config.toml
d_model = 128
n_head = 4
head_dim = 32
norm_place = "pre"
norm_eps = 1e-06
rope_base = 10000.0
init_std_qkv = 0.0576
init_std_up = 0.0576
lr = 0.00942
warmup_steps = 200
decay_shape = "pow"
train_tokens = 87130000
steps = 2659
dataset = "wikipedia_en"
Each number is 500 + 50 x the weight over its row's rms, rounded and kept within 0 to 999. Layers, rows and columns count from 0. Numbers have three digits each. The size before them is the row's rms in percent of the matrix's.

# layer 5 attention output (transposed), 128x128, rms 0.207, rows 1-15,33-46, columns 0-63
089:504502642535479476573469473459526569551519528569607605479457501448463629594507487531444516530481543474561491425515442509441444562471428557547554552460584538538490501559534500466456492516426491
091:516469589527583481529587534520522510503448491437532551459526464557498473480518477496531526530534497457452555437437529492429329487386487480347463491481440456420440504483514422500597474420440558
095:493501511413477527531481494469581416561477612474490520536470504513453480445517473477457517532459459479592462501496463510422620446460466519423447492520644513481587433516446505493498518505416525
089:483605481571559498476467432476605532502393489427436447546491549522527527502482465610541463481457456505507538513554504517573545451500537473578515428470474555443546561488580507517541466412420672
090:520640498577486476499459511479431457441487429511456553628471537508442475560438534555438489507531543555496458535518514578465544476499448539449494525426528471557580469537498573559414473492491545
090:466562485456487537425501466457446470495489488504573467606518553497521530510503460439479555420446453535522516442500485538478454545472493474520413546524538476451410490491471612373542461540501457
097:452576540559546479551526470516531531420444500478604517500564559488566504545421471497442516521447489492505481474543521512498575619395588505505536526464470579456456567465543436477547492404437510
086:515466524522536563368472487394437424511600506513485487489398496554473511516488509399514510505451534544716568487609501521482537493437591562536505448489526484521504525459489491523574525535452563
083:534557497505539468546488478508491608514527562530528557520472574430457453472395509540580495542427539458508447550510531481549491536596556492279502529496520486449488472579491571461528537483584463
090:552548519444446396509497529464541492495530510457420445484478517519489478395508452473470563526557522521510444439591431499471480455511520543527556584481466436592502562551486572413473506633538434
106:571507468509548454500503477454523460480478495531441500461506472512465581520514354513471553546511475541541537477500540571547584558429420566547491580442587542449495417525484491616573485523424554
079:472557516487444511480539470536491505504571466544503459587433592522533566491382499476577454510396481422499545545434479476519680598537473484456517479468572497480457512487457478497482502476437507
086:492592462442498537478426520514528455585474486556467564532471537459523462542436582497426454428497459402455615527505494383490508419538489617485465517498504464458503479621488484463502484461410577
085:433527609502549415501464506600488459501443462543528490562521521489467543514494478515442494460567498502375552475482424583469532514507516527442453542537462602468570399587549573557577526583420500
086:501517479487498554520511520530535551510437551396518483433500597552541517563479572522402504542516501528444570509502582501513493514580516603551580470462528463408478496480483502626390591483528560
113:472490382481585471442566640542505468551503504433469447546492546460531448472517585505533474454546516413408521579414489494516547419541510502510503533499457414364449595467510518529489545472526526
110:445505476522413549442445527442542473549559479566447435523424586422527570478497493484501469497454547524466519553556518507509554454587502540503554468546504554636511474510563575523467594557495450
106:506544499510554438517496454502424572453488479522450546494485612509552548518526528532478421530469500546412520517541509504530339535544494455527579513505409488453409529483456479501548417480573497
120:536451536485534429566510580559470518511577476528538554501473481523465572503484592424458507450536550499383500450430458461421392491386485546432465549482531406500469489496509452558468574573482398
105:470461472493458573528513514543570508506483564482576450437417481518545541500575433437566533476494488490547496447462422489475438618466542429492533485525492493596432508460472551384494552478487416
112:491471482485502495549484406489528568489532562521515517456504435479513445462524491471491425514549529444609490563523527439475470407517562513484524517498427557563596535455590416572464584510475572
105:541523531472483497466474452492543435525581512563505515508493463535463491451508482596520456474547488495505501499406452486483409421548516488438519491523562394465508506502437497597455529494494494
123:486513478528444482639516481612526599461438520499557482490565515446522465463458510505438491485576452521450473509418418465549570462557445456488540506489534561603563397529466502468463581507548457
118:487451450470469528472449450490534432514447503507481481531541483521492543533557503551453509468523439598498570435516487518438485505502481398650535475517423548635490479477512501623501439546388513
128:472556451628553589516432490549500432477518543467569536542550506501481538600477506528504422418463482376421583420500507469503440502476443450444460453512540538449536379470531440553524532395473566
113:499537481459473534530496516499502546503567463479539466511526464444494508478440609497587461508511542501389458531497403460491404549609527389427540393467455536597473518519533519338432472480562494
107:507490508553490463487519545540543456492420566448482500431529492449477502487559497513354538471501501477502483490570449506513437409474510507515485448548475542486480491481488515549447527472521500
112:545447519512555406520511485519461526484530597497538477475498460563467536438523422506561440569496543503458404510562409590537525501449512397422536508496462512534529511458523513569501527543598466
110:475497533416503530412538480446512546469579538485491530466492497521547448545461547475521494612430536516465502505479619524521478489458494510514531446441509326427501657425500416496509468436492480
# layer 5 attention value, 64x128, rms 0.085, rows 2-15, columns 0-63
099:482594588479458478430485448465517573524476500509511512463482487429475536533511572653519540488493549530557560506608472506441525469513429558527541418571475526601612461506587555469412556471519447
102:550477431507490380479537529620514575420477446529498510431487594548519560530460543512479493429519494474431487570592488478522396591496524461521607467537383571525420495546503439472553498480548480
105:520441576515502483450542495561480563540482534561482524516584425578526515439536509453504392501518553492510454528462588526493490546505536482513492603538549426471466482415445543472454575480550428
098:530411519585583562537486548504510468478531490480600475518466474466556516552558563490529461509500503424475494434459497514550498515581529640480515469598462524502517622482506445486507503475508516
111:511615548561566446554439550499521510448509497535476515462497508457472491519512495591521476571573521558526484531508511478378484500494471447608667444501447452541606488542501471507439559514455526
088:516423494475537594478494485457506437550505523551407462557519482582468568472539532523437481601547513519428558471388534533451456495570398467537405499495478443457576485461503555515493467567583462
113:468553488458570563591520465440516494472574486488521569489525567399472525391453440494477604544516479512416530457401499490475391466603479475504519484568422466455476504564445489473502509559438470
115:457443530494558587474499537496448432508551426562572492481559453461583499572593511455434444404419445446470554516496512522472535493517516551614484515516379526481428503496457393549446462483478573
114:480445482492511660486434441518471446468427457554488618494505477549483591550660445550463529540489424488460581550458516503477509496466462481471515497522623476458472469494560511561567560461398535
095:505444404461455555471502530541547563440456516441596513561467531505522456562433502483507475456497596373462488497489480498585451456549573496506541482456534472565529511497527571454423527451579451
099:558478504570465508484466414452551459519494496423522566489513414587505416484520449546449600463579538535567467520462454473434471481509503449483505482660387401524485429542528483457543538563479463
112:477480543560625509567547490520536454523546428499520464538465503470492535427532453611528451523524538600521427444477473520502490470588533470498618530575501461429498528498573550508502564552521451
103:591522426571510507530556551532454519472562638458456485438490533566453455494517511492506516531481538503537429463542514491526540497514427424497529447428572503543446632365504421512445447497586477
112:480438607542518446576458509502484421533557502636507511488499417459497494533525471465588530593550437480517450457512502500372542438525502513494471482574488508492493578446448442490550525501450484